Each number is 500 + 40 x the weight over its row's rms, rounded and kept within 0 to 999. Layers, rows and columns count from 0. Numbers have three digits each. The size before them is the row's rms in percent of the matrix's.

# layer 2 attention query, 128x128, rms 0.138, rows 0-54, columns 0-127
090:566562492498522439533425438502537499448489437470523472430484528512481497510445519517473483466497557567528485450456529500493486432539514459506439566532506449478505500513493509543517559487407483503514484447486521494590534489506455552445523525447515610480481635491435530443564462470501473547541467499485477470491525526503489506486560567470588485482517566454528494544514490526517491531503
086:539467497503503484432474520536525567470431487386468545466516450486487524476401528478387473511526529568494536490475464433525504525497441475512482589482550529504445573471519504503462499489495501541451465471524499511547483486530577542517546578459488530568417570548459563487458555506539451496459461531456507524426511521523480443496456496528536468456533499537467515512489491509468545538520
096:455556505533442453471520525507486494550592513550560533451471538508534472536497480479563531595487452447484524547558478491508549458424521521506540486484452561470514508535479455507516496528601534555433507563509523519423556509470540506547544478546503499465572397455550495523484486500479485469559521473484581492510466511508561499471474450496439509548428487475466512455504470524589502527508
088:523460446573522471553440498471499479567541506538522514502539500418509471548559508425501551442531456457509436462511483535587577488496467441524457502502522459521463455514396517499551500511464494581541526509450480460485447501469490519514554540533554620540496536532440479484524529496432463498521458471569492515497474512486526520438545485574523497509499545501483479579445505473538547507528
088:447483422506485577484538585526480456539576502548489527495515560485485512476553495429584490522537450470479478478490464538562503491527487447521548447583525495413482468498421524536478501573518488510507522467525559499399499498475472572525494491482570509512563442446537484480497483507473415513548436461457482500472492530551521544476517443581490515524498534461488514494561470558497504545546
094:540509525547489532534372441487532539535520524539506455543550595529480488532522467488462538511414471478498500421450553513520484494502460496510504497467439492516522473535486497544508515490447458491574548459490530509506467529551487491461476580420583596505512541549504529478584485521518490559501493520519394515519483534497489515520531545527559514472506507437532529607487556490474532486546
101:468467570486503544479534484482462447522553544548492429490560497559530482529544436446484580492533517499476529458472543477539486539527527532475489616490483459489511506530479508472574487472502528533467560471529532501436514524510532475442490504539512531556466461498464530492476573543474530526488564556541424482496489464484428508472452451536462496492464578531563564472600487491437512531601
094:490504479504523506493469548478500442508470553550485510528482500508479528391600432456517486444465443491545498466440471501475344502465509501535466486500472471544500475504452461448580547543476498537577478483428441484535533493510509535453517506472536480474470569543523423454447502536519504511436553506560508478502486542579516499468431488498500494552451482484514460530509425527464499504436
090:522509538518477525565472468534507479504528446477576430499532550450525464559500519539544478511471529555458538509514544553432516524495437431470526574488546496539511549392477539543469508515377495458500467444539586518491426497518541453534480562498570560536435512486517540458515479483499486526504496487482430554516460537482464467505512455505453469504541556450475503555556518518535524519558
094:521457509433491517458533493527575536507441467450539562458477497504475516549444480496426499579439484571549536517562506503461442498492497539454488549525516509466536535457547493487512453485470495471526443452487563530531513493512571483483474471596449423512454594445517452477533524494480539473446534545449502495489537517480516526592444550433524459433539457518492490468536460450571504475483
094:523472513471510465466507469501559543500455427450531522509444464485484522471443513510437461554408567560551531494557485500458441509464542490456459532524536537517548521460554462466504482474470476546510407534450494508518503429492576470529446498546419409463489591483525468457576500486455526507460502538427510532505552552459514487563435539462481509491537472508497508459512472459570505505465
093:494464497451481445497540545522502514448498561497470489498452372564525581487511483456484453522548491471487542510466466484520495455449532598578523438460452536473490425593487466423473523516597489491502505584480482494526513490471485446510466512557466477458476551491473509528487477504522547458492482495433560499500509484493531447475458555462569577509507505562480506467430439492472480510466
089:482440497467514468547542447473516482540463528540519533478486560510496464446490509468558561534491512548466479494513453485535498544542486500472455513603511484501539528545542538468456457447532474467521571491464553498465449482458577491456507546589507448525557511538540577463440521477434473493431496489492495468563569597486517560568491408469504525485493471533594483458548505530461485486491
106:488450469497524522477438534481543494473442543509460488525494555499466594472577461488513552525482481493501514509412427479474453449488545494483529450505533520484535398511453453452532485485571445500540548514474511550483547520498472528557473552562459468477527576478517540485470477579496470463466458571596454466531525582571503518530472518474541531480492508421557506561457536494496548486510
103:530469494457507490467520483511539538412458469458491435464443403479445517505456516500412453551429530542520574549487492493479489486433510517497498458459519556449516494497504418463467506493534484526493447500449505508538531463489518492514413502533432498453451568519451434464496507529491546490486449573445559521477496479448486476559482551445518479536546452526485485450461494395559507520440
080:441505466498484501503515530489454501485504566579460480536517490545548534484531541524528515474565489433408528547450473485543486489509460512573550480452447478542484461548477555484494514527508549436501495445541475493545451594451451487504568543431544582545526436511427539522437487486558500501502442474497481453471474419482439469442545474472530470465431489446539504488509566478452506526487
092:551497512467514499531513457521524509468505460447562489524516493431464440477453479518429534481448487596555529484545536487432507518490478481412491540502522527487525499505524476549573525489450412566567460510477527515475526428517494547523425540522408492493487513502553438511496535530549525550504490598498549536545469566516529508563478493443516442491526494505447525556453462471589446471508
095:499445552483441443429496511524519479509483487507528479446450432524550511495433505511424471522465541510539590563477483404486478527416517520502517524447530557468491508493456455405471558450555533513490483513458470445540601480538495498485443549505477512433475533587513478495468505526580533478495487521435530502466481507541471501510458509434523493534500449499523472477535519451500427528417
110:478466437443503555515504510509452574436500554507483492573513472517438484492489509505551600426530504467433499527494487492517460472508455499526527508506512492477441478629440572527508508517461516412470476372527470510483462527456481507465559461482514554561589405479449484500438478551484488501462542509520489496495492444441464486512553539518546450456545491478498503495533482515476509486508
109:466540516561508529534518539516511471502516539511552595521556537486532497400595427533573509520551508508466448417481499509480491563517502474485505527594504481527460509520476555508538529507508488495531509494462444498434498463524560495430512513493525382504502424459576479504478529449495470463466542504544460474562551541584529538456547488528446532467477523473555550517508503564520474477519
073:399474436506464455474501519503427514525487529541425533479556517520519469544555486519546528504575503455439472538423464482517497458493483550576547454453519462522482501524448507496475501539533557443495540445539414524547508591499456471487561522469570526482509489470431585507506454475473443518515468430497495452484535494554499520439529455486504485476488540492586504523546502498435570527478
096:590569539445512538569427432514501525571493500459516519509529543464434463464511488473510522418484468542509512442590566558538571480558473459443487507530532488515474493501575469581518465465476460528503499535491548501476477419516498549489462494531487560533529505510545465482551484542514544487533506505541509552543507523425511521539507477491489502506424477557385471496479462510580486473530
116:499535492502542548483510492529525493508478585592562493524527522484455521518496475493526575494573427526515564472483514518469517562552489496515523440532479463569484488522542509498541483466570440455558572532526481483530428514534474519541507529573487524545540453489487530496506533584417523533471491552550414521569438487481459461473489485520497513476454527450509601512479477524481503460614
095:574498509515447409437434539484510495484479469460505451505491459489491510506422590511497509522487537429471583537528481415486392447459482468569498543406532528505472522529468512510497544497479557530523464459488520501535519485522492522524526562452477639522455506517405485454487505536480500487494527452475471504413467460509497438532497481519479459476521495457459473441510546523517506533487
120:531507497469576549482482484452502560386459493383493465530521517465412466496469500548476415455416498514530525574518502487458458470461529469458485469480538466493560495479484510545463552559473515475529442510533558512472448466537539530519492484485454574494497519445434480479534528491518553495476542491493475505482445521467460402567507499560517489554551587465438505473513501478493532485465
103:487531447574484461490478492532470492522456427505491533459545515430505512546517488401554526381519465510513584540482561469495526447524517481476519462499510469458536457460446476511501510559522486468501482515529557561540483543526471398504477504560506578469550554451425482412497523499507457530540494520509469444576495501430480514570581559523551484467515514515507477514494489536472552512484
106:494443534446541542509511499550478510479489461459511463495405580526458524539531443502461503522446590563496427559410473549471524529542552521437410560510500506486488486407569498454549507458485503543467489491444487515480524489469491581501548518468571476529484499500542474605491512492463513506481451540464501532504502530552487467516440453495433505518479523501476463495472466444563431499510
090:531504469430476513493553519512526456539502551463537524502534428426508453480515518529557521428591519503491533491494530459480474447485410480494498432478568586534436470540450528490552556568491481443562508369543524525487508446550555474490515545497487533583515448524491479452502520553501505558477528464522487496507445486528489550511607535498532478460543450481473508522530469489484500475495
099:504521529530497510540455497496476511515540526577575502496497565490511555431510533391551531520474438542491524380460434534466481540557511496480547511578509443532471487455520605479532490488541466544504536523487488483438472533427512515489497532492478436457545466489536484500475513520513484469475524457517465521513509528488516556522490497553435586453448492516510546493512567588494607477514
107:484502466473474495436459529496524498477451519444472475473495484527461539495461435535505481485526520512440448537519496491425504539417529525495494535390567506474422480503521467524498524453537512409518455462473488510449502491520448512462512446432444509546379501472456546519499477526477502468578558527567476496472437552549473446508478448476516425463544562540489485501526558412467475534501
114:507490532511508507490411504458509589529490481482507494492431539579471590514419517455463507550455440508510433499551458547534518530502590476504507498476444434499512570467560558505498451447508549541421561536448498493497507523463465592568524458481474466496470485486505509559462498479484501518504495491463535508456538531448535473483461476539474585423472513507483479464499611485511534505543
111:491499467522512511514521506485443515457523459576503452533464517529499550476499532456484483534488402492522525417499456527481546516601547569524559551524480499531501435504562522513484474403541465485535528508542478487557455590410436486506506434443474522443508474560437473546438500527512497455515519517528529508486450506469463523525422444466469501479392504518519468538476548559485532490519
076:398464510527518484488503512476489539506515462566534474494513536479519491496561408461495507500477491481521495492456503544512533524522567491479506529531464440473549509485479477503483497525533516574489548582438476488436504555464521444496486499516508359436502509459520538577480470471473434408555496527477504474492606572513538554515496513537411543487499561563581509520496499550545503527510
097:473486487565492479519460470512537501562460435508441562445507570535525532446465546494496464547498493499570504489538544505513456510506615486540542529525497429489567550451523465540453484456462532523479485640453484508560470521511487524506445449532517428394437581508486508495525467419518460468521471489473503520509548554478557515504475535499478558482484510539509451517443505538499519529502
077:545464516441534558487528472523524551488543568458550524539533434500514505498538460477502566454486501542480482472450480536491518572515445502425462508512532542535446509548510586474556504468502452475530518361472536474479517483508523505436512533475458512585539409504576440455468569548465541528452525539562529494519472495512489560500507495481508474483476395475494521485497476478483487420532
116:515497539455470467474502496533511492510481509497593499571426491459492511507483531460485583488444522486435557482464505487471445484527459532442444556523521566453534517575484509459595508487545488510530461398481492486533526497508573577541459555416522512537529578524491449533478462503463487489457519531547537539500561482572557539514407539521424523475527466521556531480512490498527487508456
099:478507475522487513503346484428468562466518497479481377530504544535475530464429521475493502505408483456464544499505475516541523496463555430516523484560548358491455516578482507531480467554459512543464464544468513524453512564468478540502533453455433542466499519493475499512482473472503443450475508514477494488455534541468529492553534512536489520493508535526550516505541525529534573524473
110:498446499388565494451494518503521560463503562468472544493575480495518485543479532524498525496449477536447397578483440495529587517447440460519553471521504446511480528485463494523517499457537532457456522446572502563537505516473545505486543487575421547567509509480496574427522500474495531477504471458505522502455487476472503429461419515538516473520557489464489493466493564410480526514506
088:416521497503552529507536489504518495578522497493541566513547500522487450491566453426514512520486522507505466470494533541562545543459556464454508502559517520487472481492457502468539423551483521500492568548468466514398502515476502492449475500520508328492556549481586522513499478478505459515528487539476518460526540587510517626520554477500511505493484519498572483539550462534524498510480
073:591514524487518554497484476493557471492520571532563464548462457517518511484510486499480542480473463523467541455532505514536430543551423556459488470519468467508464485539521526477523538435470424493513546462511529470494501468543477548466514511545511579574493473558550473495484567557466571525406537537498527507540473396502449504492522548500527513434488388489463531473494498467457475442584
119:497443432459506543479520511486568567455545545416492534501564497532504475482456551560520492496395502493502498558468514466514398497431510468511576447514528469537496530480430551526488536544462555417529473442480510566552445514522538519473511512497475504442477505519436500438553556497545514553463468468513480462491494530504470500510512556493556508502606476455514465524456468442468549482545
118:495523467526565531537456517453449594504492468505453510481509541566461531449446558498533492500530465515539561455476444516528519552558563486493509524561463446438455462578520571506476442506537481429475531475449523473476455545446504480467481474442436461459525529481523482536484455492467487484475582443486462480474493509474542538547493539466511599495511473484505491497508594619504548481524
115:521562526553404555516499540503503443517416520460507507465443460485450503446528476535539413452544581477495554502519516471496453511485514482527437482456526517470513504586505431512495568520545525536506496558541473509446484433605542540508478479558527524426498525524452562482514467499534502535529506564489435520464500432446507469536486517485524535555573474524480540532526495477560471540441
095:427479473468544511545493492525441557490441525436526513505609496435472447491513492504522547416517468529526512542453523514461574501459516447475567522548525481562477503511487527535547427566551471443513508483462480465492492524474567465504462492428412421469546437478527501517530419501515465520543504537509508517519514584443500536540532480450492460542500507488477578501501467571539524495433
111:512481563588419523563473450538419465611472511554493433479525565442543494529552574436479569496417458527489531518484515566527471524536496492522509516524497453532535479423526535496481495536497447537523540540528482483533532550499440536532543468453558565483574517529477474471522503437498479505481479511475520503563526537472483484544520516562473475495510465547528478480505484548485563470589
117:495483496423462521456505510517572522471560559534517520507538457433496505533400528576545522493449515440498496516464470482391437493453437462521552439483489520537498548530454502476462566497386523493503490419498537516559507531521500519509556534532517512589463416478499467476476560600498505556461484509498524527493475464545480507471498524536550441469562489494500507503539504469477502512565
107:490459510598513580530492490471523534473559503488454503557515531581522561466523481542478436538424471509506483432476467522533407576526582543481504555596479427563506534446524583525470505493482506492493432526447482487532457560489508515452450451435499443473500467503478490514472538430454501520463501517478530483502529511504470485498471519562505537451489481484545516439466497496465548436570
124:489526506525583463514518511502483538526480482442462539502478479577543467539525477513476528489492527538466514530488520535605571545511524514453442572517500443437561487529468498507457419464478483490442461507388504519514496511464529483488410489445506531467513546445586495506508515514469519478484433514488530456556566462510507495520533568401536504620511484501542543462470475479514443452496
092:443489508564556429460519554470516461489458463471434548448475476536546504546503501510468477495522510430503518582491481475588465471426607514545523468521455426481497526495446475540456473538534537557498479625444491536536519507512479472541498451510529429497489571443479549519517468446455465448562514484415505452499546484518497446490524525487525503508534575463528456487510501526526510541508
109:471489481520453532487490521495551498514484506503488451580550523496448484509537481517528480488408536448426569531495535483481432507434447455487468529450542572438532489514433464503512508580508564469518469491453501491474463513455542462453472496487516498543548549530436565517460500492493483505501492562539374482498556495501554483529479565568513473559605522484578511484529451420478514520478
106:451491474510461545511484476537495513504460503517463436444557606512479511500447447515529484503500511504609491486459505474438526510531544447486469505534458442545586523481532482520456513484524509494496518589512544483505421538532515458433494520577520391460497401458523547509519496461521431495541481551516413536485503486441529527533456514503473552536524497476509525489512476614499491512567
123:491506491518516579503477463488457497479513470522427359505445561559446520517519449457465477562440507543462472501472472565491544527549591479473452478508468444545518445411595534520471478514545465498494485551519511491531512529447435501513536433497491535503530412507453516548502490453458489462497506587500446551484537505431491455485467463521495502535508558520517481500452489453521483503563
082:441496516589514536519501534492527521549477501530445576454490567557512497423517464507509476529490519483536462480510463557522451513470588497509520513526481448512485507487483490505435474529510522493480535573466448503423442496469538497480474455576522320447514540496554573515524474459482465438493506514476458491527579545477541510480464526539502593519529557504548490534523537537499534514517
117:499475453491480469472478497481474516510430467478348419443564483486533515524537506544402523451523481467480503498473520520493548514512500450547518454464448495576484585485473487479563529440498513590517557517486500477512500513531507512494567471479544569475525469500429503489551487502513476441478465551533500477515534456462454436445490432497464438534472542511514501546460433541502494457592
123:492516543497472467518522432520475501550495519535599498485537546449565548526525501415531485461478461568450535491479563546467546510509426485463437544514526473506602439487538505548547474533605508591508460509510529514558542498498506509532427579501460537480503558545477534470466467458507507436560508514506527449522504448432462538565514538511462478450510453522483535540566482512518481500500
# layer 2 attention key, 128x128, rms 0.139, rows 0-53, columns 0-127
083:418552548488555555461526507454461422556514513535481553499517477536494497509639505523513465494511485444473480501568515462606504510432521573472525487453453456520471486511396518470519451497563519445511537519490485549474502545505449485505499521542486476519525401509527529550472467466451500507491505482487490496561536456532518541582459491524454556469478512533561448421514519459488465475530
086:474472538495553532499520483606507451535547510500519536471490526504506543552606461524539532557431439403577478495521515547499464485509605516502516434539462459504540449504487499487477483516521503532468501560513523504477431552402458546447461476548466398486526457459524438529518494530458572523472516531482446471561453543534464465507534521520523499519477505461529521504493439477510489457445
095:547510526495557488610495450525513468471497565502505500590463487460568481423486503521472500460501526545484539496523563536453494499507461475514453485504579497455470512459538495509534522498495491511551506404450519446516479484521510507500429475505506565498479534538477436475425521509505585503425524531576446500514468436533468511553414542478525432516497499472486516593509475406472468426473
084:429497530483466502490493502523450489515468531534484576516508486535468510488458484549506458535468483502527574537405469519467552490552584575525485483480447487547613447440530474512466450522541512438482528473512577527501460583529452469504514513491491476491555472514514472504509437476572553486486500473492502432532519489512423536544466504510583471463476525494615544459495468472401499493541
089:509564530496501439525498437506477505479447535453473540552522462525464452564493447493489573512522536514483581534474551423496499536530503522457458476437458482505458519462548453480468529478556430427514431497530505449520477465605473447556492571477441569513468480593506482505498502513481507464490530549536489469545410497467484515468543518425540485496475498506493436475449424467493523429523
090:439464452531462530451525535417478508484543428527505582443533501510422493543515532452548493536558530445529509467498440469551449508441495494473505543549502527531472492472452546521478507521542487456426500513521461533469486491408434530514493478524500378454487456467450554563535503540504434511510447529435531431492499529540572514478550464466525564507533568497538464486517502544457522524511
095:511497448505483450527474519548532504572474498456489496493444466501494485535455593501536432483568521453478562529521474510436547478476530481509484464490483542509526520549535523468513522568514498489528478580566483523550411499507464453563533456467488430457482461455494533489548422541526472494497491477414531497486486494454563481556543589462525465497543492487440416423515509508536562554415
094:478495505517498495498490463477479469487489443491491505469508533471494436524556444497540498571544522553515479527543508455546544429532573520492509511486586560526474464479509499480620530471591498499498537430557588478509496534500456431439518482506460461571507490582491561462498484575446482475505496471615444443530493457532492482466476505553495495441503503539539442437484471435509467499530
090:507513443530542509466484496460435491514475485487505521431577517491416542553505543471499507421600489487499445519495457519520546468484491457476512506493478495492514492513491520547518497550520483542470478569563459567481497458518506556465540461444532454413545468416521490527552461489543467551581504461459566459457514578453564501509582489523480505497512494501386481496481508538540463526409
095:543501470502532464487455444480477523482489470530529484445494457497498466520424517505425473478486524499503496473540609541529509470499504482486516553422484526472550544513537457513506483541477474579467497544519439468510492447473500528505475496433397583451477589438455457508571490495534494554535461517474553535426431524409418461541499473534425529512489486474434541515510512572513536493495
087:558501502502530479513461499505499539482485490526520498467482461437560465532467534487437438483496462596485424455567602554506524479510521450498497531448464459470523553438579446492488557497466499603515522523519536479492516452475495511497476507490421594497475485484451424515531497522507519577482419525560533533449461418444456465521509499542453456524477487522426573520490476489484516498535
094:506506516445451519493522554526544471492540523461525521565511531492502425438495452513515506576494502493495509464510449487462446501476442593501452518531495549462461471466441521480517491465441464516577525528486591526495488510535509494404512501519558498547523562546526555501431548450439525459479533510558442490517530392540449523479452501507505479471459472475535449478488499415477415526587
093:451541461520423472560517488497457502492533460545563548467552458510548454547462416469539475513530543598526498492458534440462542510489486502425465484493565514479548598520584498537415563507572485500484434498533537493541581526518550499491426511473463556472411513471467454479485509512573546493483530447559513502512537505519517523453488517496547518494464474563508507466494500442524484506484
094:450536518475451515502528518498486461477498519530526577503451578472495497533458438515547487516476473487474478469494433472500465480519435567504442510549488567488486459502511498444502456473534528458479553567487461520489456534535435521478513490582540456465475513553481621538436555550428523454457536508594478499541547494562497478490437495510497574492519555532585568533506513524425503529461
088:544490494436465515487507501518509574444501499481473445529416478513467431441502462587452508529500463461382425519520479519471464556468483543555425542501548519481466492541497520456562459496492480494540487468411560517497464532495508545473579482494490555529474508497505522513454506442455520478500539500493422543447502390521449481559470490511455459475523528469537439495531512463475410491537
084:411486482541498452530526493524475467539542454528466523499549492521458508503580477463616557509560508433508493517445456460486552511464520458493563501516543559583404454468475526516483514517551534453425533472560481581526535532513509507507474493438499500485510493474538576459466442541473457457496492483464514439544533551540586486477531525478523530511539470451503449461459472551537530524439
094:578442528447536556457478451461521583478431500497474469506501557524443439487492516495379491508435465499487461482499482560471459528524517547541437517460532452506563467482555476470475488553462441503550513520449572465520439503492534561446524572541495525502418538515473527510556531478485523482478523539516472548465484459486461535560451486564495522459512533514520458488592531462456470488561
101:461498528481490489473541495508510495458497480487475588562512529502440446459498419473494550536478452473439457493467432482492452509481499474520452523468550539501432434522531494469561468484489500415512513390553559505468562560482535535474536480455564515576468577523529534468462529441489411484480511483506466462475541424531530506535518494549484433458534452476553415498508500450455496512539
106:393484471526493481507515520467487468615468452536501508492570501447469488518524554452510511531511541492583551509476484510559529450477508499484554448430475498536492528480485508532390511554505548439487513465526467537559443494490492487504415503522531470514494516475528511483534481579453478528473453493466550520580523528556535552415543477500515604447526474500503500506512547523540593553520
105:429520538501498517463472547501499444512486579524555484539469564497472616496531447443534530489500470563456504471497541479459474515561518523520459514534452543497555449518509480394541484476585434459515497535488495452458531524539504504515503537539502438515518495564515603471505497500535517551539528556559478467498558451457460519539449475537519498544479499538572526457465464539390474514482
083:369559537573480456535555540491412455545583519529512494458494488456606531467583482508588505504542544527527511532441511491499523499510540510508521495547481496492478517484508520533468512533576523545450502511487418543527548510539493448538466493512496469442539464495510461558469424517516452488521533448451566466515487497522449493463505460474498510513453525491477512522431490576586515552486
116:589515511513497534567498501517527538452547531474520423500445458517511454488503596535463464535582463555527504499586536517491505523496514554505525515521532485492541528497519492508486499514453412543537507596444501501479434411523504556529500505547441520461494520522494486529500494479514551504484511553488499622490454464393439440513440475500462484540492535553441479573530473530547487483528
105:528508563426469565493522502475512536483474534563460490533473542527491517507521489524484543549416396483539469492560466540539487494552512546498464508463542525505541463490563440479503499466507433477549585544512548444423460475514469426530538411532530540475509453479520451463511518555500556459574532511506494510535507507487457477560479486519447521464484510450537492492526571446456447402559
101:540452434592519531512481529454562466498496464454498464498491453466500467575459584491417447486511578552478513491505479520577501423437493474541491510496476415533424500479453508525524483527499529517526504496487492521531459561477533473500473537536499469478500552506511446500561451511488408518499464450499494477429508517538565551444550536504520488525568476502472540576578550525578467555522
095:484508426549505520508414489429427567506530530513511489506523500512477547556534500519488491503523553483548559449498542442494498444525506458479567481562531495530488424446441543564466508575545524520476454531581391547559482501508524500537405542494459466491528499524479522508520481512514504475480461482490531473521489556470508496516558533472606554512454527419500551487458535528519552561456
128:390505514515458505527551507481473587548546494470519507427516523470513452525537500479541506511468544479510468531485517454482503539499493447537539501481552444461491506496446550505463536561494494430472492467525496491567497617503497469495476513470555492559483452540480513498481437505469436446563441472464520439523533485625564538538539548524542506430499547430603499473487533466471489504493
115:480519505455432459458497497462459489456427476537405486495565463512496534451556491536470448579522437487544541506457539487561517470474495519437540461499485587515467487469594525532419532489477450537487474534521499498461537453485474476416474489515450484468535472521509491497508562520464515566514465480565471525513454478410443479553438420474501499446396452480487472515510522490492535500545
073:486465439487519510482473492446528538529452468426478522486494488515521490572421494482435443458483501480466504482484528515463494511518468395578445506480490448528562518504480461454534515508509571476498461421450478509614491595527533507536558559504550495548473524508460535516520442456495450517501488501475501431399510538553569524512502571525525503553599522477522476502541507499469472544466
091:492530533433453466423476504431500542466463485509490535462486510494487495519510483532478484457452454496440430516512486539515467536541496553493415566444472492481456462463507457468552488495536488521517518512530569473425552503477458456535536450517528482496468461527459525521458549450468546466551566464530543499479502490535521567515530436650452508487477545462572473463551515439412459451514
110:482485473555475512549466502494492482437520555475504439512477510479541532536488444476487470507530477531535518441523463467594496371499450511483613518570551527489439429470478549469505507496521534522575464525541472530530429493523516460443515491540447460454526522494506466545515491490550459468505464462490526468560515513440529530526519502473516481460438528507459514551428586543541589509421
104:459403446513504502426448531491515532508473501490511523514478493478450535558495503528514488488534569517489495504511488471561551481471491572421552544516405532524448467430445513547479477514461489471519489598502448540471501495471452445478552471520505452540486443498493499493507563493484520562478447462545501507537441526465527501422459459614563530463467447551557584456502481495478547520453
116:512543567485479502449511491477496483436510451558448535495499496468441393461500497473491464533436478473501526537506466455570512475491503505465500528417485479503417435452553531506448555502501515516497530461528489465462519476434465432442532455466461589539498483496476470512484506532515495444527580481483561518512479557525451530470570422572468449465452540461490419469562588485526512498526
088:468532519441459512525579534526528480468549571578502495523555444554484495470542504527634539574518476469511508521465525504471478581495468546474574462468530559467518514518480546489505534492519476466538499506522544511466519379493522469509502495502473513526556470491492475491454527509503582512511526512531498575576515483474488480529515401437464495499491518434554504503510432398477454456538
092:509507508478573533529556532606523487463606517479558494474422494444493435478561486550566547516539471492508400534519513495535510543497504539459520506529519495481448528503496526526503483469470415492519510583467563494463453458458467518464535463489440507461466443484504457510489465520459552507542462500506519554568463439472446453536488467427493463489407500560517537504460429524486469455500
080:443475475494478480388456515426521516541422454487412533524498526567466542527486490465403450494463543465469488507473473488487468521523504513552396542485492501510478510471498504429532465492521572475467477439511478492479562594490487506477523510484541472525496515515502566437503554466471437518515546475488462439417547546550545548508498551560512532482538525478556438457528531495434519549508
110:453488473484485450509524530519501518463420482536457546477527472508577524503534513511451433527514505530506539514460476474476438553489501473535459494544436469414495571460472472483453555439454489470494459475447466520494586538532569573462524501535538512533517574523514507533518496468480481549429387500531508558452501499488478498526417472591386541533530470527522481495533429524522525513515
100:493490480534558491497511489431494491452536552551553524473558454497499454500573536532571464478531460517546510485507516508527541532509528579481550469529534475486512459443414529546468519554518473504572526592514481567432488391482552468508486535543461448515464480469487477507478513453470562487469492451528530529578540487462534559465501445584446573466461487495530555526559437476467501494474
108:444489487503538495465484525495548508491560483537453518509474500534506543586485442489480485482544530498580493467527472486496587459575537501552525497610515466532445492480467497533465515516565511490430533503532411480531526515524484453575526494537467463494473446514510494514485532551481480482472542491472504541550526581513588470451447581492500621489509467529489529479473578527549593538482
090:551538579514447515528523501501484539499532570561521452523531470517494525456430531561557540498538441496563543473550546548392464534484514522477545504467548548493534512492515536467497472513440411482485480451587519538482510394486517521538480517511472512479542448497482530508457555476537593489505544554552496553517446442470506489474514454485467536563490521449455467536502450431467462461528
085:398462435456520504410458485436529481528414442488457556517541527544437524539471532491467460510431528444465508513489461502475472507479476503494467491469493502507518494515452510441516492486495576451514492437540512535509493594452502482442532490465567462519458515449484529437543550496475432513489462504514463440473561548570573561475514533550549491455547490479584509481547532466428511521507
114:424473492519550556442504510479563520504531520472499527503531477479458517508536548550473475511508543478565489431543524509423475545526557444532552515587529479513532462459424549517471472544513474439426499488507438561536445520445540484528456585505463439497463457523456517516515458510445471489511576542520515494539483489554526490553501618486563572492481508475521534440538508574484480527462
114:526540539507460531472528505437498514452499505458511538499504454458418487456513543484486438420500458430483536522541534491523492529487500553459479549461474487568408431446432536550492446575445478490535510563461422517438506479479438501501532427478504464540509464538507542582478472532476563422514542509465571449488505559458463541491545470574517552466517467502536498505535494510475477472438
112:521486487517523420535508497489499494505410546442583483485501510439577546479509449472531519453508541468466522576491526462534519481420446441475559505489451449456547539490482446508487516473496466509523487481491462545554410511501497474433535496490529507478442581472499532516494435461514521526425349556454476458531520455492530458549521511520515508537540477486540553490471443509474476454448
097:644539533534473495531510471541480527556511503455566525517441465493509527471504485517485570481520458515517434477578523452514496518545564433557487532488577459483508542460500478516477459543475473501466476516479498525453505449557477526588495478548425491479545443570517482520456448463520529450516502448449474543441465490431539458568499476472458564499460545541429447465476511513525469452498
111:490468457479455517488476468514500536539454425551453448475568480479437451544580565528545491506480455494427435480524504533439506557558542473496510539418512459452498511511520538490479551533479445524555518481550578523490458538494448486519483522546524521489497454522481473481437513517498528536559443490574419530464509444534561565572516422563449488484499505484535504464533528426464525467548
116:448430454467509515534476537447554537525532502527485493531497528494492505562526568544496461529510487528481461416517504561480428477559470499590566506516522478521515462456442480535516483436504536453520543539448471546506485519441601495600482591544528451477496511459464466479527488530480427543488582469523530562537478439478517512438504511490508528493489470526497573451481491589529549527540
107:458517523502546546430454520491487477452480500561502500551566522511401534481553516501543457486445453475529475445501487544466475514517549523470506563511528486490484467463491556464510457506550440520500484598550538542406514500431499447486408519454444420460547434515476531438497514498503533439559534507568479513536517480494480511546554488536531518490389518436557519463466520518469510471518
114:491564503508469502502520455555466441526491464566441491525506488532464555419514525477465463518496552420561556553497543487483480590466521577443428518487494504489486552512485521485483445564462450456488494502463482509461591484513462575504442479455508500477505481569519560487475531498458502456495528538510485487511530497431409478542471589381496535480506452511453436476505489564518473494504
094:481480504519500526578534468566533468485575581527514526567542475514470515456527542511624536555523458445531576481527514535452525507477489511459604465527521551492532492579452511492502501491490451476541522537506534529460433435484526499516443468493471414514561463481528483491461525559481543489498506558537500532635495499469516490506525468413523498485504458496487558540471457460501504458493
107:523542496524443554538516520521509556459511566528527421498589482479492568507536525555475461483489543549543555423535540549415457504533537492474534546575552459426531525476505557504470481483452424525497458490497488559496501457524599516508400539514468507454534509486505506459508462513484517494443472547568456548536564466507497507516511514543476589519515466433518523561482473512521552467522
104:526493549487500481589579493494491474501535521414498491521473529470485455489585471541498565506498410547504461494557534523538482548591544496509443484547532506475502521447565513550488436490477435527530549568437529506450489472500453503553517452535460495470506470533574413571455490536495537498496570476486537517536508471517446476551485503497474539476422532524500470517420484490467532404524
117:495512470480482488438519461466525480532386507524485504523591477482501456495580473522537507533478507541523531506492481500555559459532493473451501440481494493568514512472541527511485544501464505555533431511543490552507542456490459371414475463554491454526518462488537448412545509506497543551518503453445488495508576530525455518501552462544527515447436482433527490467496596446530517432523
083:538556584501491521544524522544500479477560605497555494537482491482457556458496480564547537484527421504498516467549534498460493525535500559460519534558495540497530488533491517483532441500498379512538519577529478511455465424528477513525501482501473451438557420479529519507503493513543590493501535528542480542589468458437454482512487444484513533532421512503509566508453433520466479431491
111:527439486556488455505537472572557523483465436497469521528527520508487527533575479426516595550417554502531454490506520417556507522497544394551537491504489481550509489473571452469517530521547543514557478466500539481454486456504504415509518565491428498541579481482500431502471502546493526477559579524528426513532529520532449461497493500459511473456481518525507492515484476427543514468567